Part of a small language model's weights: vocabulary 2101, 0.716M parameters.
Each number is 500 + 50 x the weight over its row's rms, rounded and kept within 0 to 999. Layers, rows and columns count from 0. Numbers have three digits each. The size before them is the row's rms in percent of the matrix's.

# layer 8 MLP down, 64x128, rms 0.147, rows 0-63, columns 0-127
101:488464481438473474497486519515452410513505514430519443576496481546463464516517548456522476502425379442451498515609444610454494602454586506468456430473486504567417446532504502524525502470438510543514509492470436443574424451428439448489534502525540492531567515513440517552539515485390505527480635537569491522467584409477535519397468488607501573461447547474495417423488431541462494459533
097:525598399505506519559451577500486541463538513559459556470493476505503558412511470488617472513465552490530538533486495446515430490526549586576423526524463529575498595452419407536435509503516524473523480456493540517457500584542554560490457478485639574438439489603530482466499577573538551520509606551470486511501466491435435473426494526471440475519462632464605559485481476448510539521536
103:504487410491465591531540537524512607531614467462437561470525447517439524543411465525494501570472525542582402522452563503545552537553482469507552476443540579480445537524544446459465574485535491527530461494482524477495524494473510580443502477503480519394458549469506578513481523433387539537381647384520547583381525528453485511491548560555499481533494523461550586469533505522521549497489
098:517512471516438461469523479439494489455503519536492591460485521513541514466456518498470477533434485485570517462477523528466569515542483492419517462541543529486536448529548459489506476460448519484444465532409574534463442519558519514586523479405424455478485425437581502373417408442584590536462492572388487548487569528562537517485478514516440478317568488589410396488473510538423527517527
104:592439478624530555484476467405481476440518548500502461479510511589515447421395550497471548499444456512431619398471507559477405482418453515422543475497459412459510541557478455418502505518527503435484514507487477566526528475473551535565477476474524430466436483612458469473427492571518558487459491599392542440494540528571516521527522501485518482484447546513435476509502600471564530431412
095:574464404488523390370472597490519475484553489516475449561556490393466433476521524475495565417530444510468486500489443543519536480532454489486446393523506487535578485575608462508532593448408540468484549478501487574482423516467551444465571535509478538458500529478431429504550485495427493469468503601591451502582551528474515512439497458501590571410495455403494557506473521493518557521431
096:576569446481469551588488449454511484515411537556544428492405475543517509481546597582476513463518507493600493485504490543506502586522490617474422517530455561405490510482519443498476469433433544513435501595450559434530453525537504573516533526541378551471423438501539479485492450496520603517446471511467566543453532515501491469504531526387459521378516494521480573487484495474507390612455
100:511555407454487544441462530519575452513546546388508477490443556497445495559485558494523413495533523470481420581540466492472576487490549551501514569482478469603494496530483469496481529403539549533487486446511509596434556466509439552449582470448429529469482601479449575466558566428541598400460543518575460507494497456511446437442500616490504551449481524510492507483608521425475461609565
099:472421470533405561549575506508573516514450523495451542563607542533419439529497394588629494567440477404547537431491475584476524456502416556510541549502503499581555438575557510560471442488594466533535494464443491592495512470576432469571411531435432480415573526525462495465476517472513496422497468485577510463472568519480517470479474545492464543507555507586439452463490481527498515539458
104:566450489435520521476563412555477432519602437414412600396394507512434476496485541475511462464491524505549520487535457520502597461462477573416442449413508394568549534508514533560542492526497430491490545454447453553493597470431538440489418541475498553536557539542533488463589500503454541444577493506454550549512483495540489620585406472479507523586465537517507471475567541528528482487488
099:424406432595416489460483479507412546452464505484472474474578555414495466471486517546493533548472481486490635514419516611470577465477485472415481400560532480603479572500505486570555604444433508456545512563480548525490481486480439528593437490434461538626423449534534491590528536437491470502450541471539451461487434484534523468471552455457507544523551485516502423525498443463521443543529
094:428485540510515543560505474564434518501479492560521463526577544507585541528418482531585461529475453464477513452514513556361399435483536557408476513540517416489529508489555562557527501426498509471430585553443459504520462519441560486493513494450505444472481438515524585524529427434458531435424593496549479488447513610474476470468509483614456527441442511395402583531526505398498542544547
103:573520496587516416383598537419520564500562431473577494571419442479463444553501502500467552431496508518516469504511562519538552476501439552474540474466523588493562548520555408438451534532526419492483474494517495534500535483522607447469555481489547542478523481492500484459498408420571497514585470432447507590545552499641628402459480498485521482473484394445456492507473520492571523514465
097:558572424531482504427488505459492480511608511509448490536468455575453564512493523503484501431471510466521542533606533533602529468482502515441504531507523469528508524473516517526476450409397347511571505506566592509487495498473487562448482521494444525585519490584620421509463522419501488483481533567483491490523501527475483377565484619435360490492498486498466536477636474455518552455449
099:603520567522393443541529564587488454560521571507417412523544428554472526442483478478532484504548467525495569470556492552509502485534504464534517492564468545390551427512535535449500462394491558541483502619543552580495515510576395499500509527497466381541391492543471514535474586508424446508450526521471499388506503599470528515462444471468510458478602507542530579531497450526472463456446
106:540579464541401501586517550476528516527557326524487395561507573535502500521518497558466489376478531505445589504559503531538490509419538539574497432498478513556444471558581521556513523438524494464552453435482487551470497514450523477443368540530509462491437522479485393542563477404519418542489546504497502525445524469558455512528506470443389472495506490500446458476496596475551610535495
111:511467498572491494514487515541519508546489396476446500460462470404563478520502427512488494528538531424535557552520515361526603525444624471450507438502461467556478448519474438568436490533475554465510458436541575442536474549490524444414517533568514482474381481568576582527555427475398470524506404563423494528468522498576505557513442405442513454509478494522513500570534551545402440468469
097:489471412500582454432486497418520668605569498509495493538573562518474499533494413550545574444479473418447510490498553468505455546500509534495447471524544535596562516497533541459464511377482418433513544443513505532552452597511506567511524504546468470558466408548462456544563455463443436545535533492513479490368542485510483430461482577474483506461568541466530519595466540465476552586536
100:539557542467480509512512510486451413517501480478521507561532547528435448481502500442451500457551441508453450446496449570376537442622508443552510478419556439469484466506382493604438531411425525466538574457351504472408508409523487580528524458413483429532491518465524575523539473549472518461516532424505502463540592444507483552545566505540521533445495451522440513557432414480479559520531
104:486480540516538456528575481431466517567349526526539523543473487444469387500522391423533625545397503521477456513466528381552409495578469534435422449489484454584522430507546435499518545457439478500592442450535436512584515498489447455440472480513508527486591457502508558479488430421449503443482404506549546516493496527539538445506472506580495535495512519435592523444474477504496444456496
102:487487587558477482443524473468521497526450483542523564515394498599467461436579513533588509451481505520559498471532487577497593495553471577534481507475622531513621553414447547541434535496428486561493493615445578484496496443460433456548517499476479532542531526503610476524466523509482543510531339450544507450547467525597532523474453616506437472436461535521529465509491553564524441464511
093:474601526494538477559468498481561491464464451488414591546469591467466541559524551601503418537514568498556437573508479445427493587497429541453440514608490535448490560469609532500439449467515501523481472522457516475460475450503533502481519429644528471537486475467564458572467507533490473444475509471434434471497476429467526495568549454527522470422573501590461545539468509409582423590427
095:480507576504510521477395513557513444518491486476493478496557533500529461444418551388469537498494448506510503446516491481433600469510510500531540496517426557492534428564457407495457546581476434572558425576545642506494509463593499436518525459527496493500417471490533563467460531497515510493518484565347514564525417499509485480468496385471458539461575514613456503625506478449445562543563
102:473635457479468419552544471525527479578601483532441536501447475512490590545561502467474419377445558424447565536559506411515513550492537509442546537377540483398491512500598429452518476510493451536510423479463635509443488538515400504490512553506506509516551533534539507478508518524522475491368538510435573558494440443482512472498533488503461500438512467512448599490548550557439524481525
094:544480454406513524517555402494518429531452489436450523517557418555412472467505476452457471452518529446500519544415538458517540448470522612471585513411474466536478568494433496523549446387595502510520439526511473521433527570503539428517565507456507527495488484409548444516483514503621516519545465458481502522402556526574557454461506529449461567618400466482526407468427546435464550468525
101:490499456498577416546589543466540452520536479496518425564477342481536458527464522562443544406571508503439540554501510426506504479452515460474510528434460561474489547464448422455527478501437452505514461509487459530545479536432568431429423471450326573495442538502455531524540490545521452596548512516525463453471512472451370400471503547520503466566489465482487502412584523554539442520522
099:452537482450511557555492496517426509472510488545481424517568542555521544483493489449535514531417526540530458495574635448476528576478541468445543461432491505490452478514463507600465549525545488508498478422533643454510546554491490505534461543461527458499438451493487630487560363506546484533568577446469559540484413461498590474471491539497507511478586642569511577588555411521493480484529
095:474476499415524442450475455464481519482451558609411575496576548588421552596540549526480553496386453421555400465540517511485549552494541461499448444499483497490495500524448543559469456516508432549471491483483539414465563565495475572516487505482460529427520470542571481399425472518507454446419589581529455573507391547493511421529576585463500521588456520517503561450547513461498470557534
095:504453494417484520525512501497475529517467562491489507472560511417511436407432483452472413598567558547493597577489510484490446430567564388424464475562566464494412445541419471532484505485543511567505503448516531546496563491540399459486575500478539485493475416449483587546594541566502508537468388464423456512503430481525473619422526427488556495478568516516544463431517513596481539487511
101:462506459482408404557512450501503513489504526535513452456575518618457458477394556518477569512531540484519464452485493492481456541528481438429525518415505457409449372533534471531552506453543545464546505548535552483350544478412522533504570552482507464504513425442485402474422478367540527505490551495463521416570452508527470467488546527461419439496558486428556569569550415497555519501517
101:492437519532454559441488422561515507429566478482558579493435483594473478560448528456438514497452468533516575420555505431419482596505573494478403559521498522584470530496538521509532487628473479498487516528558505510449472543430521598558525449547429494509535468453491479462444530472456521490475564551415538433467543475447513456548458497455457474516457505349449387460462444421543400508447
095:644551580523468518500467457486549458520444567480534592446429460521457602600481493525453459472447537468487458432476465457490554581445576497563458468547485480509508478552587539512589568434447522506517492518533519519481525524536420505516472493541447460507517529549602583505540553495433449417463431488449463589504505388460511429524416426523534437499500449528527378491480588476462435470484
094:516523477593453537501512487500524402623515554541551526518431512530500489365503471504490511583520472481552475503490405472439458550455586521432496353484447557472515526464467545575506467528413489487488486414471406431498527543353495478541514486510491513490608418508435547459477580540515492498445507569527416477546532500479549486455444406483373499455474431522457542491484513507491449499466
099:475508401389402482494453482529387487551470576466477512526517406510471536454526537608608402500448551436499514512436588527539519499475499559533487548487500486520473458565530551498422566536450496569497520486533476538473464486499524480478503495572581533483544450527518453540507559408564540422546488411452491531401497449506478531406472494450445639471419428560432456501533563473496433484520
107:540398489540497490525454565364523468531403468591605546481438488543463559512475557530549552611462529492488434511392511500552449505499452496457506545547451506570476412441525534473494433470506500516487529525477486530583523501509530526534617562502431555498511519517492464505526500497549624517489442594484588423499581509531511506487387476503398443419466472496435457435544459474525480537414
095:423510518485469489446489490533445465475456480480446493453423513547350553455486441554509562552503535538518436485551370528467480469467632456399503524518501484513468502406540499560576421551514549515536554458490455590514477486452508516516578540446502471526492546534489503567432527493440414510523471500483478484663437510424489501510567492468563419475553499517567619545473451424527466559527
095:479474328580552420475499508565546563470501469608441523468481534521535529590451572565508451558530480487546475470445521486508536469548536566531471491508443423481541456537470452510539537527528475410564460538582518310555533494511508478536511560429543521551538474529519516526453453406467510446561475450482489491472488559605491419530509530548488496583507499465544586473549550591515519459561
103:488502473474501531530510533514528484434384421521441441434432513529477541489477525417556477479627480552480488500475458472445427511464484525451548501411551508530474506520505561544501523388598431496507451542450461440535580542473518558509361542549402541436443467445491447504489503550469491458454577567518568523513567526425424545483529480458534397416555501478396493456565561413497552522480
098:615498559628500443467461524505529624523452630511529542530475544480489529550536572579551419596523500462532564494463486495468506449507551524528530521495519488485510485462515507424507397496444445552424493424496389446542540465506539509505498563433529592508538460505445468452497466490508440563594404459601459478544519518499394513541420518518409494493511505522493582477525424540538454553450
111:472523527410521527573409435513468525425499455419505543489589528562516581551540564500430458481495470507472559624529457579538507557456481427520421645520617446475545522503471497455542524466552559486453525405486493507513457532470492581481435459523493537456472507489434405467479455510486446502488586509518584533489433531530502442619558464407565431505515486518509479492523479377486471508474
104:509538508459509594550523422512570474537510510479371577486437403481472469513406440478554456523572471544454494525554491477515437408507480523490546495550470576544473505571413499532457448501466452471462478400424469449454486389572554505563517465377375583521467563554560465549504439549541531532425485515445513491480432565489497503584488479402582506518548509478526512491548486558463529455525
100:526557544485388546517577458508489512529439544422518529553595509468504467528526403527579389436452474476484469484507496494399537495495523466535461365459556421541520492484477566458488471485501507537637484522450395507542584451574427565503507529455531513428517524499514518523433544505528567493457403504543596497574552529438465467444404472488554522454481499487364538525490468507539444508530
098:452460600475527368487453543490543521503444548433570491468523516564468525525544457455557571452471476481565452428470409500494486526353546395486509533458398427542547559463488528468562522497525541517470561456497497557554578519438517504572467566491474426448467531440501484487507545502495442477554539550565424461598538438498553474559506507483535457475462469523491457471477469603652524570475
100:517458576483556482449498465494593485425550476548474446459579465567421496533483487506528470390535513499517586500510467492499489451516491605487492438491488487506533511582478430481522584518460457503496479489513494511505568450415481473455502540476559461481573422563590514486537414508674581412526534585425481533428477372472544505536535588584467568534438519540423448481453543511502542514445
094:543454508480472467479510520613448514542449597520537527500459480558512479607482463493469453530555503531475450475522623553532452420481526505554547568438411510496425495342508512553524496502488450528512518479555547550473450427535522520504579548436476450572531534531513486530468475427515467511459452539429479448548431559496529523572479454472463528586416530384441478581422432464426508580406
104:560466547526555505510480554491543518476544543516438530522545550526522539529488481462616441449494367601567510510524447550499465477465456492496439548641578540519568454440372558466544522404498484578506603509425549470519484468456467554535488387438507522497511563607489545533505493483471509440460504625473525421485485549538515515483481587452423424503465471515453488487570495463474460530454
104:496529468501510564534527453555514495478565427454464503460485453469455389551425494492525474503546546512527495505594518500455446530408485449490495454404371497476454521547548506530434440494487409614393488591519452510386547483494594493487595556422500444495504516520488548475456482532517465561436431520441514549476531526538447520531401465579528543593498552566532473541508587481405556488445
100:510524468509458431552546506629458498537474500514497486570464484551539421477452453523447501495477530481437502479492536550513564439564485489589542426456553344482472517591529496456555544523432470472410416575444477638505461526507462513561400566585444551552460471509502468485513494446543450484423403540498437514577484488565519448607459585518514479462515489552478547510468539499545499595503
096:417590543542472518557453350506542546497437539586469500501529522481533482496567520489468475509511478573528413521531508549501597566478557488508435580615509432584505462473479561492532505570537547440456562516463513499493539582578403480611480525586563513520490481444484499521481429469451562457524509606478591513469529484510576545591434458521532561457496529497451435484531516575417471539542
102:505507559490446498509499537505505393490556518501547439526523493459495459479447484489552549485395583456536504474426491539446431513481526539438429514531532537525474444542580602578485420481514469487478386479498467485391509509572538454573506512530518610422499550482526484588551542530629524494499510508481415447544545425435471488461523559689438459539534563463474492552558553531451513522508
094:512486455522542450521563567454437434495547527527469586509558484470453563346542588562503467503536551500368526519435483520570499533517417469502503467518494376476519530379559557480518482457537571411435502642439507446524404491485446474505528529532569496477519489455478521447540593512462567478530492466462497447504492486510472459539509415579510513401509480499534525416502535473471506553594
102:494461595567476543531571464516493507590502499511558587514522435532454483512487535538395547549508392540442567523444477481522512484502478470494462460492464490434587521493542537486519529492527458532562523431414472565517512410527525573498447405593475463595526560570425619610473412440486553495531520487445557574584427484507447459519557450510494458503435474562419540538538444465462477456431
105:510506527593544576487469483491572541416508565542426508501480475540451585539502569580406426510469435543596450594478499479463552601496552412461427549493418409463588471497509442478485533561477487569456545460466511551487545544450500563533589437527487432525474448468455501483457394543428456466522625465422541505491465435498495530476452566524527496545433486461502512427513489542508498519404
099:566432604448536442557485573479569492484477510517516563554551436448505427527570549511485458467489598567475592516586563486490510476539426509514459547441486433518534542379456583444463439488474410429536463465451454501516620473496508458474527496417489503442609545474479503584536465489542535482586521505504446528508512550497484470524463448516430497565542552458411449459504515417532520547374
099:382544492587462479539528570457565478502462507490430490505440494471444600579542496529540510457530509555535580491519489583422535524467450520480423520482480481521444448567489472516501491537518435497541511564483380606443499380438513531543590565509529502555517487481475497484517589577577453484418612411504500499460427505479472482391468507501506453529508481487493430521455511567589445587589
097:503462564531549593446485521543550451473562425502503567643496595517544517491548490514545473504470564553450437555503496468439495466521453438471467555491528491451580502475535535436454577502461519493446467538548501530417409511482478493400437533478524443528440431418540602528487579426445526433578445458447470445494565567437361543518544522435532441477516497509476541447547536477492490591437
100:488398508490570514529475546524509526526517569399513412518407440565601440442493509480488519462621509524467529558474475510550565420466495514446571517492479480500453488442512459536497534471429527462558556456554501615506494430469505401521499508445505568472552579409566587524516571420476500593486511497467444451555468586436554525408491475434540465525522561541447454495508607573475478461452
099:602610464490507615570546431501558483512483503437474477548490490443541557457475433524488481483501455424477553551505543427506412537460490394549510469525547456470532502497476572519449467485530439578533474530446473561514472450453562480478442462543453510433556581516516600375501482571491556628433491559502516425511442541535583484457454481422556551519543539535500548537518590523425457450557
101:548480506480489521516516571543502423449588569495542479513508488585535533510471471506555546439513501524520537433442325485463482400440453430426492431511376483501587477474492520533532573560536515526538603491556439518458516580454437543445494501514455575405486481539465606503510547478474483552535389499496486518502505593572462580432515471516481460463559482488461569547507571435433564523505
107:486486530490591524530483535528499417549537621485557581507419459503558485510472445491424487543537546487437486476426539449497488439555495501493560491521486519416409479522488423484570496517504590440576537467465537514605559465449515493511449563522467467433629490471526554445605528542566566469556514505616475527514559484473536517522575491516473457467526617605525609480465461578451533483542
094:480537499539562471417525507523450609433565492373536427430568487511526551505563474466569528536474398530547511558532447595448483432381467522513535530421625465502512520464578576498457483437503480506483403465568504505506427460520488431536622488473527547552491570478471470490522433546460540553466534492400548499505545492491512517460445521525514567473427538394556505492512436553500476543554
101:511427412523450515470504454373543431386515479496566464412525524511396465425544511493468503502497453447604542458453468467508505601517519481445502500466473399459479463500472453522508439356534482545556550536414523472539526519416532489573534539402361520442510492558575545496570437475547521507426458546532497501472494544511491524507529459522536582487526477601463514475514475581444538502547
116:486488501562436528521357573514560536361448543432467442536543510510518439500473548461387472514613468602449499582443497525487541506550474517478467464496496506487489546511545528462441595460501478551430439518518504558447509459582518475575532573519548505469470532436530465483494473488531519498561604434567590563450468495448499635502481419514569504482508450438553479461539467524474552449412
094:488529536589431515521531469501378510525528450523427499467470518467441554497598450529462419484468487503557507489557469461453524524446552521427460505536521546450608466528414499573569503437516581467487526514527524496509587494511534505497497502524457529391396481420490510481455425420573480485517507496473498488530591428430485433399441490560422540578541496515424509586409442484451520461634